Weights of a small GPT-style language model, trained from scratch on English Wikipedia.
Size: 19 layers, 7 heads of 64, MLP 896 SiLU, 15.8M parameters.
Architecture: LayerNorm before each block, rotary positions, biases, attention and MLP in parallel.
Training: a variant of Muon for these matrices, 6621 steps.
Each number is 50 + 10 x the weight over the matrix's rms, rounded and kept within 0 to 99. Layers, rows and columns count from 0.

# q: layer 13 attention query, 448x224, rms 0.0502, rows 0-59, columns 0-55
# k: layer 13 attention key, 448x224, rms 0.05, rows 0-59, columns 0-55
q0:55 42 47 44 69 49 56 54 33 46 55 43 60 50 47 67 42 53 48 52 50 48 60 26 59 46 52 53 50 51 62 40 49 56 51 57 31 48 46 50 57 62 60 52 64 55 68 42 45 54 47 49 49 42 48 50
k0:42 57 60 50 48 41 62 47 60 59 53 42 52 42 48 43 44 67 55 45 58 37 56 47 39 50 60 45 56 43 54 44 50 41 54 43 42 64 51 46 58 56 53 47 44 59 62 64 68 47 51 44 47 44 60 56
q1:60 38 59 50 47 52 48 53 37 47 59 61 50 49 52 42 55 27 46 55 47 38 58 60 43 58 59 58 46 48 48 35 49 51 47 53 47 51 50 49 52 46 36 57 64 43 43 56 39 55 61 53 39 47 68 40
k1:56 56 43 50 57 50 40 47 47 46 51 54 58 54 54 55 45 60 56 45 47 43 55 50 68 73 50 62 52 51 39 61 46 42 60 48 52 54 56 42 37 57 67 59 40 44 47 51 34 51 40 44 46 57 50 42
q2:38 45 34 32 51 37 43 45 52 49 59 41 54 57 51 63 35 35 58 55 45 51 52 58 48 52 50 50 41 41 50 48 60 49 35 52 49 45 60 54 52 39 44 53 59 62 43 68 42 57 54 43 34 59 57 50
k2:33 49 39 48 57 49 50 66 48 62 62 48 49 58 47 44 46 45 41 69 52 65 73 52 53 53 60 53 46 56 40 33 62 61 39 44 64 51 54 48 43 52 44 51 55 53 48 64 56 51 43 51 53 47 41 64
q3:53 50 50 56 44 42 64 46 54 44 42 58 44 40 51 49 56 51 39 51 64 49 54 43 58 42 37 56 46 35 55 51 53 37 44 46 50 34 55 46 47 49 48 45 55 34 49 31 64 37 41 53 56 68 55 55
k3:50 55 42 40 49 45 49 61 39 47 48 40 62 58 37 43 44 46 36 45 41 41 48 36 63 71 44 57 63 75 37 51 33 56 49 47 48 51 31 48 53 60 46 38 47 45 55 36 55 49 44 66 58 51 52 43
q4:41 45 52 49 54 69 50 47 45 62 42 39 44 57 49 49 53 55 57 61 57 39 44 53 44 52 47 47 44 46 47 47 60 47 38 44 47 50 51 54 51 53 50 57 42 52 57 54 65 50 50 54 68 39 61 54
k4:30 41 54 51 52 56 52 50 44 47 41 40 56 50 47 69 36 36 33 76 50 54 26 41 50 52 43 34 59 52 43 57 44 38 53 35 64 55 45 50 67 38 56 27 53 44 53 68 63 61 44 58 57 51 50 46
q5:31 47 49 55 37 53 52 51 39 48 53 41 44 52 53 50 53 54 49 49 43 46 27 51 60 50 47 45 49 55 45 48 45 52 68 53 56 56 45 45 56 40 57 46 48 48 37 51 60 48 50 38 46 43 50 62
k5:40 46 57 48 59 68 54 57 48 37 36 42 59 45 43 46 53 56 35 39 47 43 52 51 55 48 47 49 38 50 66 67 43 49 56 55 52 61 33 67 72 44 63 66 36 58 55 42 44 44 58 59 54 49 43 35
q6:52 53 42 46 71 49 60 41 48 45 39 60 50 43 51 46 55 50 65 53 44 50 45 46 62 42 49 54 41 38 44 68 50 46 43 67 35 62 64 53 47 58 57 54 44 41 61 39 44 41 47 58 31 51 50 45
k6:52 42 42 41 48 35 58 48 49 54 52 57 52 67 50 34 58 32 37 54 55 58 48 45 53 64 40 59 49 55 57 40 38 56 46 51 59 36 41 58 37 47 55 46 50 29 41 52 56 37 40 46 39 48 65 53
q7:41 45 55 61 48 56 54 42 36 39 52 52 44 45 65 43 52 53 48 52 46 40 54 47 58 54 62 50 38 38 48 40 42 49 44 38 68 50 58 51 45 61 46 61 48 54 49 36 61 47 46 63 65 46 40 54
k7:42 55 57 39 49 53 51 65 53 49 51 53 49 44 63 63 54 61 59 50 54 52 27 30 37 58 55 57 64 58 55 54 60 33 53 50 36 59 56 49 45 52 65 50 48 53 40 47 49 49 52 57 58 45 44 40
q8:51 55 36 36 55 51 43 47 68 58 38 39 43 54 61 53 46 49 24 50 40 69 45 49 60 54 49 37 66 49 44 44 50 57 43 49 48 52 47 37 65 48 49 37 55 53 55 44 55 40 39 67 58 50 55 55
k8:49 36 46 36 65 51 61 55 46 31 53 51 30 67 49 56 68 48 57 41 39 74 40 53 41 53 49 48 62 55 55 42 54 36 62 45 37 52 44 53 52 68 39 58 49 33 47 45 53 43 49 71 68 40 50 30
q9:69 53 51 46 40 52 44 55 63 45 58 52 66 61 42 46 40 51 44 59 53 57 55 57 33 57 58 41 52 60 55 60 54 67 53 43 50 57 37 54 47 53 50 53 42 52 42 47 50 51 51 29 56 58 65 46
k9:65 46 46 42 51 55 47 65 40 43 42 61 45 36 62 46 56 46 51 39 58 43 51 45 38 53 58 43 55 65 45 56 39 37 52 43 47 62 59 68 41 53 55 42 53 46 63 35 55 56 37 37 52 45 62 36
q10:60 54 51 59 66 43 71 53 41 39 65 32 35 54 50 60 60 29 42 52 38 57 62 41 55 34 57 72 40 51 41 52 41 52 51 34 40 55 70 61 45 57 42 53 60 45 34 46 44 48 46 45 49 45 46 54
k10:65 48 39 56 67 49 53 44 47 60 54 48 45 50 52 45 44 56 49 31 46 30 52 54 55 53 52 45 57 55 52 39 56 28 53 40 39 61 63 52 38 47 66 52 66 33 58 51 51 61 26 48 59 53 55 46
q11:55 46 60 56 58 66 36 48 52 52 54 37 51 63 60 43 49 43 60 43 59 58 45 52 59 37 53 63 54 57 64 36 57 47 43 47 51 44 42 41 57 51 27 34 59 62 57 66 57 50 36 40 36 41 85 47
k11:57 48 40 53 56 56 53 44 47 42 48 54 52 51 44 34 46 64 47 47 43 39 50 55 46 54 44 51 43 48 58 55 53 50 57 35 62 46 42 68 50 64 39 27 76 48 59 45 37 57 42 32 46 45 43 36
q12:44 49 42 58 47 58 41 57 62 30 51 56 64 46 55 48 46 38 43 52 58 49 55 55 35 48 59 60 41 39 46 52 53 62 54 51 64 46 40 45 47 66 41 51 41 52 68 54 57 53 52 43 48 41 61 43
k12:41 39 61 49 45 61 42 35 58 51 59 64 62 38 49 45 69 60 62 42 41 45 33 54 54 51 56 50 53 61 49 79 63 47 37 52 58 59 37 50 54 51 61 60 51 43 55 48 41 64 52 45 56 49 58 38
q13:49 58 58 53 60 29 56 44 46 42 55 55 40 52 57 57 47 40 56 57 67 37 44 37 47 43 37 52 27 46 69 57 45 58 57 34 64 52 56 54 38 48 46 39 57 50 50 56 49 51 36 32 46 57 50 46
k13:57 53 44 12 46 35 63 52 62 65 57 60 51 34 57 46 55 64 67 44 50 39 45 51 45 52 54 45 37 57 38 53 46 74 37 66 58 52 56 82 54 41 53 65 37 53 40 60 51 49 49 56 53 45 33 44
q14:58 56 52 50 55 56 38 57 52 63 52 60 50 34 46 40 51 51 55 43 37 47 76 59 61 50 52 63 38 54 52 61 49 57 42 55 20 41 39 39 47 60 71 33 43 57 45 54 56 50 49 43 43 49 42 45
k14:58 45 45 48 65 46 45 48 53 49 45 67 27 44 51 35 49 42 48 46 42 57 59 49 51 61 43 52 48 58 57 52 39 47 33 53 58 36 51 47 73 56 64 40 53 49 45 47 60 42 52 51 47 50 45 60
q15:57 74 36 53 41 46 58 29 53 55 53 58 47 36 55 52 40 47 72 63 43 56 69 55 55 76 45 52 37 46 57 57 43 62 56 39 48 48 55 52 49 53 39 48 41 46 43 43 39 38 54 34 42 43 55 65
k15:64 29 41 44 48 51 51 34 50 36 61 64 62 35 43 47 52 50 58 61 41 45 38 11 54 57 50 39 65 53 49 70 41 46 52 54 45 48 43 48 40 68 40 59 31 53 47 37 50 49 50 47 45 46 33 36
q16:47 55 34 45 63 41 44 40 35 35 57 43 59 70 63 39 56 44 40 47 45 47 47 50 46 54 43 58 65 67 34 37 50 56 49 56 49 52 50 55 65 47 43 50 64 54 44 63 48 51 45 52 45 55 46 56
k16:87 42 57 54 59 60 43 60 38 22 42 39 50 65 43 38 53 36 31 18 38 34 41 31 42 57 56 34 49 50 51 31 56 47 58 64 57 34 29 50 48 66 36 40 75 36 58 25 44 57 46 56 37 37 51 41
q17:58 32 39 56 39 58 34 64 47 55 53 34 50 59 44 58 48 36 58 29 52 52 46 50 56 34 67 41 62 40 38 55 51 67 40 39 66 40 59 59 55 56 32 55 41 65 53 36 56 65 47 38 56 50 75 50
k17:59 52 57 52 31 44 59 46 61 45 52 52 58 34 48 60 38 43 56 74 43 70 42 53 67 57 47 62 41 55 61 56 52 50 45 54 47 45 27 54 56 59 56 43 47 36 53 65 52 40 25 47 59 56 51 39
q18:34 48 58 39 45 50 53 46 32 47 46 50 40 56 65 53 45 67 48 39 57 59 61 58 36 54 57 51 48 61 59 51 60 55 51 64 67 57 52 60 40 52 44 56 49 46 45 57 28 45 43 57 67 48 53 48
k18:34 61 77 62 47 48 51 45 41 43 40 50 59 67 66 61 48 53 63 62 73 49 67 62 34 43 29 58 60 54 74 56 55 59 38 41 43 60 61 34 63 33 53 56 46 54 30 77 60 57 66 41 55 56 48 40
q19:61 49 58 34 54 49 57 45 58 51 57 49 34 44 37 48 61 52 47 44 39 39 59 47 64 52 30 52 54 34 51 55 50 45 62 54 63 52 46 71 49 66 64 39 47 60 44 53 55 38 45 22 53 30 61 53
k19:47 40 55 58 50 50 45 45 44 29 64 56 49 54 57 54 41 52 55 68 44 44 37 50 53 50 30 43 57 52 43 54 54 34 67 33 44 42 55 48 47 66 56 52 54 46 53 43 40 54 38 50 60 38 55 43
q20:51 52 33 64 63 70 50 61 43 44 42 46 39 48 52 72 76 49 54 45 33 53 51 46 57 64 48 30 39 57 47 53 34 52 51 66 42 39 35 38 68 51 44 51 43 60 48 59 50 44 46 34 67 50 54 49
k20:73 57 46 37 64 51 60 49 41 38 53 42 61 50 49 46 44 51 36 63 34 44 36 24 35 57 50 44 57 46 44 57 34 53 52 48 56 72 50 51 51 51 47 53 37 47 63 38 48 54 47 33 40 36 39 50
q21:52 45 37 51 36 60 64 49 37 38 44 39 41 61 62 44 51 50 60 33 49 45 58 55 40 46 57 39 55 67 46 43 65 41 40 50 57 34 50 61 48 43 46 48 40 61 46 51 56 45 51 63 43 35 67 50
k21:40 36 54 68 52 28 53 54 39 41 32 49 38 48 65 66 60 38 54 55 54 50 42 51 50 41 45 73 51 63 48 43 61 40 51 56 44 65 62 47 63 46 60 53 62 48 34 66 52 46 53 75 38 38 44 61
q22:47 60 64 46 64 61 57 62 52 56 46 49 57 41 38 44 38 49 55 47 58 70 61 52 55 31 51 48 42 48 40 41 62 57 42 40 56 52 59 51 71 41 57 49 53 62 45 49 33 55 35 44 64 41 56 64
k22:21 50 50 39 73 50 71 64 32 38 42 63 44 46 47 48 34 51 67 54 33 63 52 59 52 43 55 55 64 41 44 56 38 53 60 37 53 51 43 71 52 45 45 41 45 53 39 52 60 47 51 51 58 64 44 72
q23:61 56 64 45 65 34 40 51 52 45 39 46 61 52 60 43 47 49 70 34 57 32 43 49 23 50 45 39 48 56 49 38 50 59 45 61 73 54 59 44 42 48 52 56 51 44 66 34 54 42 59 60 75 56 47 59
k23:40 60 42 61 41 54 45 45 54 35 50 57 57 36 33 47 65 44 38 57 41 56 61 41 53 31 56 65 58 56 54 42 38 73 52 52 36 65 31 61 46 43 30 58 43 49 33 59 51 46 59 40 50 49 58 56
q24:61 52 55 39 47 41 38 40 79 50 46 44 52 41 37 43 51 44 35 42 55 50 47 58 55 39 49 39 62 53 41 71 57 63 52 50 50 36 51 54 54 70 50 45 55 53 41 59 45 47 61 42 47 45 62 63
k24:48 58 49 45 60 34 41 46 47 46 46 70 43 31 40 51 53 24 58 49 50 61 61 55 36 57 46 41 51 54 44 41 48 67 53 70 63 40 35 52 50 42 55 33 32 54 41 42 47 37 51 55 56 69 69 61
q25:64 60 56 35 52 58 37 60 49 43 34 45 62 52 54 67 53 53 59 44 50 48 32 59 58 49 51 63 43 56 49 43 50 40 50 52 53 42 49 67 55 53 46 70 45 60 59 61 59 61 53 65 61 37 42 44
k25:41 58 54 52 65 43 57 46 64 53 46 52 70 41 62 53 53 54 69 54 53 50 44 62 63 60 40 60 57 51 32 50 27 37 54 47 51 47 56 65 60 57 53 62 44 49 40 47 64 42 60 55 60 46 34 58
q26:69 56 50 44 38 57 50 57 51 44 56 55 57 57 69 58 37 49 63 56 65 54 39 65 48 54 48 48 51 43 30 37 58 50 45 57 54 30 47 62 47 38 46 58 47 42 55 48 67 42 63 53 61 66 58 50
k26:45 38 65 62 52 63 46 41 54 38 39 61 48 32 72 58 38 54 43 62 63 35 64 76 55 35 59 40 39 67 41 57 50 63 32 60 55 44 66 50 57 36 59 55 75 52 36 75 61 47 43 43 31 32 46 61
q27:44 43 38 46 48 67 61 64 55 42 49 42 51 45 53 41 60 37 54 56 52 38 35 50 43 56 34 58 44 47 81 40 57 55 45 51 45 35 40 60 41 46 50 57 44 47 74 47 44 67 30 46 51 49 46 38
k27:35 56 53 49 33 61 42 59 55 45 71 47 37 48 55 32 33 60 46 42 50 40 48 41 44 46 40 41 63 57 69 38 64 54 38 51 45 55 67 63 54 57 41 49 50 43 42 63 41 42 42 52 61 40 42 69
q28:48 50 34 56 50 53 66 35 51 73 53 55 48 67 51 53 58 41 51 58 57 50 64 62 41 56 48 28 65 36 54 47 47 53 33 41 45 45 57 47 49 32 41 32 46 59 34 39 55 44 45 51 56 60 36 51
k28:51 29 59 40 59 59 53 48 48 56 51 43 44 51 40 49 58 54 29 57 65 39 62 53 45 53 70 45 66 55 31 51 53 48 51 50 57 65 59 51 62 46 34 55 57 45 63 47 34 41 45 58 52 60 42 54
q29:63 54 52 57 36 53 43 40 46 57 39 67 37 41 25 57 68 57 62 44 52 38 57 34 29 50 56 36 51 48 56 47 43 43 46 34 55 68 47 44 41 60 53 61 50 55 57 53 31 54 59 51 36 43 59 56
k29:44 46 48 45 34 43 42 53 46 72 58 40 57 51 54 41 35 50 69 52 58 44 55 54 39 43 63 43 44 60 38 63 45 49 43 76 51 47 58 52 47 47 59 33 46 48 62 62 34 52 56 39 60 55 52 49
q30:61 39 51 43 66 62 50 42 51 50 26 54 45 47 56 48 60 44 48 48 58 48 35 51 55 41 46 44 43 39 38 69 51 52 58 49 56 47 47 39 61 47 42 51 61 42 77 48 61 61 42 52 41 70 53 50
k30:47 40 46 54 65 41 57 44 56 50 70 60 40 59 50 61 58 30 59 42 40 64 35 48 31 49 44 51 61 59 46 64 50 48 37 70 54 42 38 61 52 46 27 59 53 54 35 80 61 63 42 62 65 47 59 53
q31:58 33 52 64 34 36 58 53 50 37 42 51 50 46 46 64 53 50 63 56 60 40 39 48 40 55 61 41 63 58 54 43 39 60 46 65 59 41 48 67 57 56 55 53 54 49 41 50 59 53 47 49 48 82 39 52
k31:45 32 54 58 47 58 48 46 43 42 48 57 41 32 49 40 43 49 63 45 63 46 45 62 43 54 55 36 35 43 50 73 37 57 62 63 43 39 43 58 65 42 43 51 52 55 39 55 50 54 60 47 70 47 52 59
q32:39 56 41 64 44 42 43 70 50 31 51 42 35 45 60 53 41 43 54 47 45 51 51 50 51 53 60 69 75 74 55 39 34 68 51 60 58 52 33 21 53 60 51 48 47 42 49 32 35 33 49 54 52 66 58 47
k32:44 37 51 69 58 63 51 42 53 49 43 58 54 40 52 37 51 32 59 43 49 35 55 50 50 50 58 72 67 44 43 64 43 50 53 42 50 48 45 28 59 51 45 50 46 55 46 41 44 50 59 68 63 59 65 42
q33:27 43 56 61 49 32 52 43 31 48 63 43 67 50 44 58 55 54 45 60 46 55 60 54 42 43 43 57 53 56 53 49 38 45 41 35 26 31 68 54 45 59 47 52 46 32 46 41 53 45 65 45 35 63 53 73
k33:51 49 65 46 61 43 61 34 42 64 53 56 59 55 50 37 61 64 40 45 40 50 59 53 59 38 38 42 55 50 64 61 68 46 50 30 39 60 36 53 39 48 47 44 52 47 37 59 47 55 41 54 42 44 51 61
q34:46 39 37 59 27 42 47 57 48 65 53 50 64 63 59 39 62 32 57 47 44 67 61 66 41 53 39 24 47 62 52 55 64 50 39 37 47 51 66 44 42 48 58 46 35 51 49 50 45 60 68 35 47 67 37 49
k34:52 58 44 51 34 46 33 65 46 50 38 61 53 59 59 32 33 69 37 45 42 67 53 26 53 50 50 36 47 60 54 43 48 51 51 49 61 71 64 46 45 54 39 49 52 52 46 49 49 59 48 68 36 69 43 45
q35:56 60 40 48 43 52 58 58 55 59 55 60 46 48 42 43 60 41 52 53 46 43 58 52 52 45 55 58 39 46 39 75 45 49 58 58 42 43 55 44 39 50 48 53 56 54 48 51 60 51 52 50 63 44 51 30
k35:57 60 48 58 40 54 49 45 46 55 60 36 51 43 45 59 59 71 45 48 41 45 40 43 45 57 40 56 43 65 42 49 38 43 47 55 36 49 50 52 55 38 61 61 53 47 62 52 59 60 54 39 36 47 53 41
q36:28 55 46 56 33 41 67 48 47 45 35 47 49 66 66 54 43 58 52 54 32 49 72 35 47 17 72 69 60 49 62 48 71 41 53 38 56 27 37 54 57 37 51 69 54 61 58 41 58 44 58 55 50 54 47 33
k36:42 45 46 75 41 44 55 75 34 40 33 49 44 54 51 43 39 58 35 60 52 45 52 64 60 49 65 42 43 73 57 69 68 31 60 37 49 36 58 54 59 57 58 44 49 60 53 45 52 29 59 56 48 43 50 59
q37:55 57 29 63 57 50 32 50 39 56 42 50 51 48 50 46 42 70 56 55 47 60 55 36 63 62 57 42 33 61 37 52 66 50 61 41 56 44 37 35 62 42 38 36 47 52 63 51 52 46 43 47 53 53 71 40
k37:39 46 63 51 55 45 56 46 37 58 56 47 49 42 59 32 44 42 46 54 54 51 53 48 59 60 49 35 52 65 46 43 59 55 36 30 36 52 55 49 66 61 38 62 50 51 57 72 63 51 63 56 53 55 57 43
q38:42 48 56 61 46 67 37 70 53 40 40 41 56 60 42 48 51 39 59 41 46 51 20 56 51 48 41 44 27 64 66 46 53 55 40 48 59 47 50 40 51 69 31 41 54 49 64 48 52 43 37 67 57 51 41 40
k38:59 36 67 70 59 44 50 40 34 46 49 50 66 42 40 39 56 55 43 53 60 57 35 38 33 57 17 69 49 47 63 42 44 71 39 36 71 68 49 47 56 56 46 48 58 43 49 51 33 53 58 65 72 58 42 53
q39:59 49 44 53 52 55 62 48 50 70 36 44 60 62 51 38 56 49 45 69 48 58 51 47 60 35 57 33 44 58 55 47 44 65 75 47 59 44 54 77 58 70 64 60 52 45 43 46 47 60 44 40 55 66 69 69
k39:57 40 67 47 56 63 43 33 44 35 54 64 47 45 55 34 60 40 46 58 54 66 50 37 41 46 45 50 67 52 58 30 38 64 56 46 41 47 74 60 56 44 50 74 52 42 50 50 57 60 64 40 65 62 49 51
q40:40 38 67 53 57 56 54 40 62 53 50 57 53 58 46 51 24 47 53 60 28 59 49 47 59 52 40 41 55 54 50 50 51 44 56 66 46 47 71 55 48 40 51 44 37 55 60 38 43 37 45 48 45 55 56 45
k40:49 45 44 52 52 49 54 46 30 61 44 50 26 70 59 47 50 47 46 60 35 55 49 51 60 68 50 37 48 41 40 59 58 57 64 46 30 51 67 59 36 51 45 36 50 55 63 60 54 54 61 39 57 58 35 62
q41:66 42 35 67 53 45 34 49 50 47 40 47 65 50 73 51 46 61 49 64 49 68 38 62 60 42 53 43 65 49 49 54 35 57 45 48 44 55 43 54 47 43 47 52 39 44 56 17 44 56 39 48 42 48 40 47
k41:49 46 43 55 54 60 41 53 44 71 46 54 64 44 52 40 45 36 53 57 50 70 51 50 45 43 48 43 49 66 48 68 64 40 54 35 46 59 73 51 54 52 39 65 41 46 52 52 48 51 50 58 46 33 46 62
q42:50 37 43 58 56 55 49 25 34 49 42 56 40 62 50 39 56 50 52 50 43 57 36 18 69 44 55 46 68 37 46 47 59 42 49 54 46 41 68 65 62 54 54 54 49 61 49 51 50 39 48 45 47 50 46 61
k42:54 48 42 42 50 28 58 60 47 61 37 43 48 61 51 40 51 43 47 44 64 56 35 45 57 52 55 71 64 52 45 44 63 55 56 74 42 35 39 54 38 52 55 57 46 41 50 37 45 39 58 45 48 38 41 53
q43:42 66 50 68 42 49 46 35 51 61 44 36 54 65 71 59 55 49 57 46 40 53 32 55 38 59 52 54 49 58 49 56 46 42 45 47 57 59 52 48 44 40 41 45 50 31 42 71 69 49 44 57 60 59 56 79
k43:41 61 51 50 42 56 40 39 36 44 49 52 29 46 34 54 45 55 61 54 56 46 38 23 56 55 59 41 48 58 69 68 63 44 34 48 52 64 43 35 40 53 43 63 62 39 56 60 40 32 60 47 45 46 40 47
q44:55 43 52 62 45 49 45 40 59 52 52 47 47 37 47 57 53 71 53 57 52 34 34 41 51 35 52 58 52 31 51 60 57 41 49 61 44 62 45 55 39 54 45 41 46 26 52 50 60 45 38 46 28 45 47 45
k44:53 56 36 54 50 58 56 65 26 60 44 42 40 45 47 48 38 42 70 46 53 30 55 47 45 63 63 47 50 44 55 54 60 67 36 45 56 66 39 51 33 50 44 44 47 44 65 58 65 53 47 49 51 66 54 38
q45:51 65 47 54 45 48 55 43 60 50 71 67 62 60 57 67 60 59 40 53 46 45 41 52 42 52 61 45 44 51 51 42 66 47 53 45 58 62 57 51 62 40 52 50 43 55 50 53 49 34 58 30 49 62 37 54
k45:47 63 48 36 64 48 61 56 61 60 49 56 47 50 41 36 40 47 41 34 49 36 62 62 45 52 57 48 60 36 69 43 49 43 57 47 43 45 56 45 48 43 57 45 54 46 58 53 59 39 42 29 50 53 52 38
q46:49 42 67 42 43 56 51 44 46 56 45 57 51 57 37 37 41 52 34 49 26 54 29 44 48 23 49 61 48 49 66 64 46 55 33 43 43 64 67 48 44 42 67 39 51 52 37 63 65 41 55 55 27 47 48 58
k46:64 44 42 56 52 55 61 51 53 46 25 64 42 65 57 60 42 32 35 54 51 38 39 38 53 54 55 54 60 47 63 62 60 48 35 62 71 31 42 52 49 71 50 47 55 48 43 41 33 52 48 65 53 59 74 46
q47:29 28 50 41 61 50 58 32 45 49 54 48 42 46 43 54 64 44 47 59 44 78 37 46 61 44 69 37 59 45 45 58 36 53 57 51 61 61 48 68 68 66 59 51 39 59 52 40 45 48 25 66 44 44 33 42
k47:39 55 40 43 58 64 47 57 47 49 47 58 57 39 52 49 65 44 44 49 44 56 49 32 62 67 53 64 50 54 65 54 56 43 75 59 72 38 46 52 46 57 54 36 46 47 50 50 30 43 39 52 54 41 58 59
q48:57 27 60 49 58 35 54 47 54 76 50 41 67 46 43 39 50 66 61 46 52 39 44 65 62 47 43 36 55 59 59 46 51 44 60 50 53 51 69 60 51 44 49 61 56 53 34 52 52 63 64 61 44 58 53 45
k48:55 47 41 30 56 38 58 54 57 46 48 60 57 47 44 62 30 39 57 55 62 37 70 64 38 41 41 47 37 27 56 47 45 52 61 60 43 45 60 49 39 56 48 56 67 66 41 74 55 62 48 50 49 78 56 38
q49:42 54 40 30 43 60 23 63 65 37 44 45 63 57 53 57 56 54 50 66 58 33 51 45 70 48 50 58 50 41 40 54 51 62 47 43 45 53 48 35 68 41 47 49 46 56 55 56 56 59 50 43 73 54 52 56
k49:47 37 46 35 51 71 36 44 51 51 47 47 53 37 47 53 60 62 56 50 45 49 52 50 54 55 40 54 28 66 40 46 49 46 53 39 51 27 41 60 50 57 33 45 43 63 32 52 47 52 48 29 51 49 63 58
q50:48 58 50 67 41 44 37 51 56 43 52 51 39 52 42 57 51 37 58 29 60 63 50 48 57 31 55 48 75 27 43 56 36 69 38 49 52 52 44 40 50 34 39 59 59 49 63 49 41 52 57 60 67 72 61 61
k50:51 53 59 56 49 42 39 67 59 37 52 50 47 50 53 44 67 40 52 48 56 67 47 43 58 32 65 56 37 56 44 49 35 59 56 48 40 60 63 47 61 64 53 69 38 48 59 37 37 51 48 36 42 65 46 51
q51:59 62 53 54 61 72 51 57 31 54 53 48 52 56 48 64 23 54 51 39 53 59 35 44 51 63 51 48 61 58 42 47 43 38 52 38 55 54 56 59 37 44 51 58 46 53 60 56 35 62 47 36 41 40 54 54
k51:37 35 64 67 51 46 44 46 56 60 48 55 41 37 54 44 40 53 67 37 68 58 45 44 54 26 48 52 80 41 54 33 79 57 72 41 45 59 53 47 50 59 39 61 70 62 45 60 66 34 34 57 46 48 68 54
q52:49 60 54 61 52 45 41 51 80 46 41 40 59 59 67 61 49 58 47 55 43 47 60 22 32 60 40 52 55 65 51 62 49 48 57 62 58 47 54 45 47 48 44 39 56 62 49 54 49 64 36 35 40 41 47 50
k52:48 55 36 47 53 49 40 56 52 35 60 51 49 53 43 51 35 28 57 60 52 79 44 44 56 59 57 53 47 39 36 49 68 48 47 51 50 49 35 38 47 42 41 55 59 55 49 46 63 67 45 49 48 45 57 38
q53:59 62 64 43 66 43 40 40 41 55 48 38 44 48 38 57 33 50 37 51 52 32 63 69 51 55 51 47 28 46 53 58 58 41 46 50 57 32 29 51 41 63 59 51 51 69 38 61 50 56 48 54 51 47 60 39
k53:61 40 62 48 61 56 59 68 53 62 50 59 55 58 56 75 64 45 51 58 41 53 50 70 33 49 54 57 41 56 59 56 49 43 61 60 59 65 53 46 43 33 60 48 50 68 45 52 54 40 69 68 33 50 41 53
q54:63 64 56 49 42 79 39 41 50 35 52 59 47 44 82 60 27 52 68 42 59 68 57 66 51 34 48 26 43 47 58 53 49 65 65 40 53 51 61 44 53 55 31 51 57 42 52 49 35 50 67 34 48 41 52 39
k54:48 56 47 45 57 51 58 51 57 53 46 43 42 51 55 53 47 60 58 43 56 53 38 62 62 22 51 55 43 50 60 38 52 50 47 38 69 49 51 49 48 28 50 63 51 52 43 69 35 40 61 33 48 55 44 57
q55:51 55 91 48 48 42 41 68 35 47 41 54 45 34 50 50 57 57 45 31 55 36 45 50 44 42 80 47 50 37 42 60 55 76 50 49 60 51 45 41 45 40 48 44 57 31 44 37 58 42 54 49 43 60 71 61
k55:49 66 51 58 58 39 43 40 51 39 58 59 45 73 48 59 65 45 59 49 62 44 43 56 34 45 52 55 39 53 45 56 50 40 34 44 52 31 43 39 29 53 59 65 52 52 53 57 71 43 43 39 44 41 48 40
q56:64 56 46 43 50 58 55 44 58 61 59 39 56 43 49 41 34 59 30 50 53 68 71 43 37 62 43 52 61 55 46 62 40 66 44 37 57 35 34 54 41 64 43 43 46 56 58 57 37 27 61 57 45 67 54 45
k56:34 54 30 47 44 70 57 43 52 45 66 46 59 53 54 55 53 43 61 36 42 58 63 67 41 56 45 50 51 55 69 56 32 55 50 52 48 35 40 25 54 53 48 41 54 56 55 57 52 46 61 38 36 43 58 50
q57:50 69 45 58 63 58 42 54 55 40 38 58 45 51 60 45 45 45 48 35 47 56 58 46 39 68 48 36 45 27 61 52 60 50 67 42 70 42 74 51 47 45 61 52 45 35 47 57 41 42 35 59 58 57 43 53
k57:39 39 48 38 43 52 66 62 41 46 68 49 50 61 66 52 54 52 60 46 55 58 41 55 45 70 47 47 50 51 58 51 60 48 49 53 46 74 58 48 58 38 35 58 35 58 43 56 70 49 51 47 59 56 41 52
q58:36 33 57 43 55 45 65 41 53 47 49 53 46 51 47 63 48 48 48 32 57 56 38 55 45 58 50 58 51 46 46 50 60 58 29 57 51 61 59 48 43 64 68 33 52 62 33 47 39 39 37 67 45 65 68 47
k58:36 44 54 60 61 63 65 55 45 46 52 70 34 60 42 32 46 55 50 47 49 50 56 49 57 64 28 71 52 55 54 53 36 50 38 69 54 54 43 41 27 42 41 49 63 49 41 49 40 45 38 37 54 55 36 34
q59:46 55 58 46 80 55 45 42 43 28 41 49 55 69 65 33 62 47 54 60 53 59 77 45 47 47 47 70 45 70 64 39 55 57 48 60 68 47 41 44 58 49 47 68 49 52 56 67 55 61 54 44 53 49 53 65
k59:58 48 45 45 47 52 23 33 45 51 50 49 49 63 66 43 53 48 54 54 63 43 53 63 50 36 43 47 24 62 31 44 56 61 36 41 47 47 71 40 53 50 52 60 59 43 58 46 59 57 63 45 40 52 53 47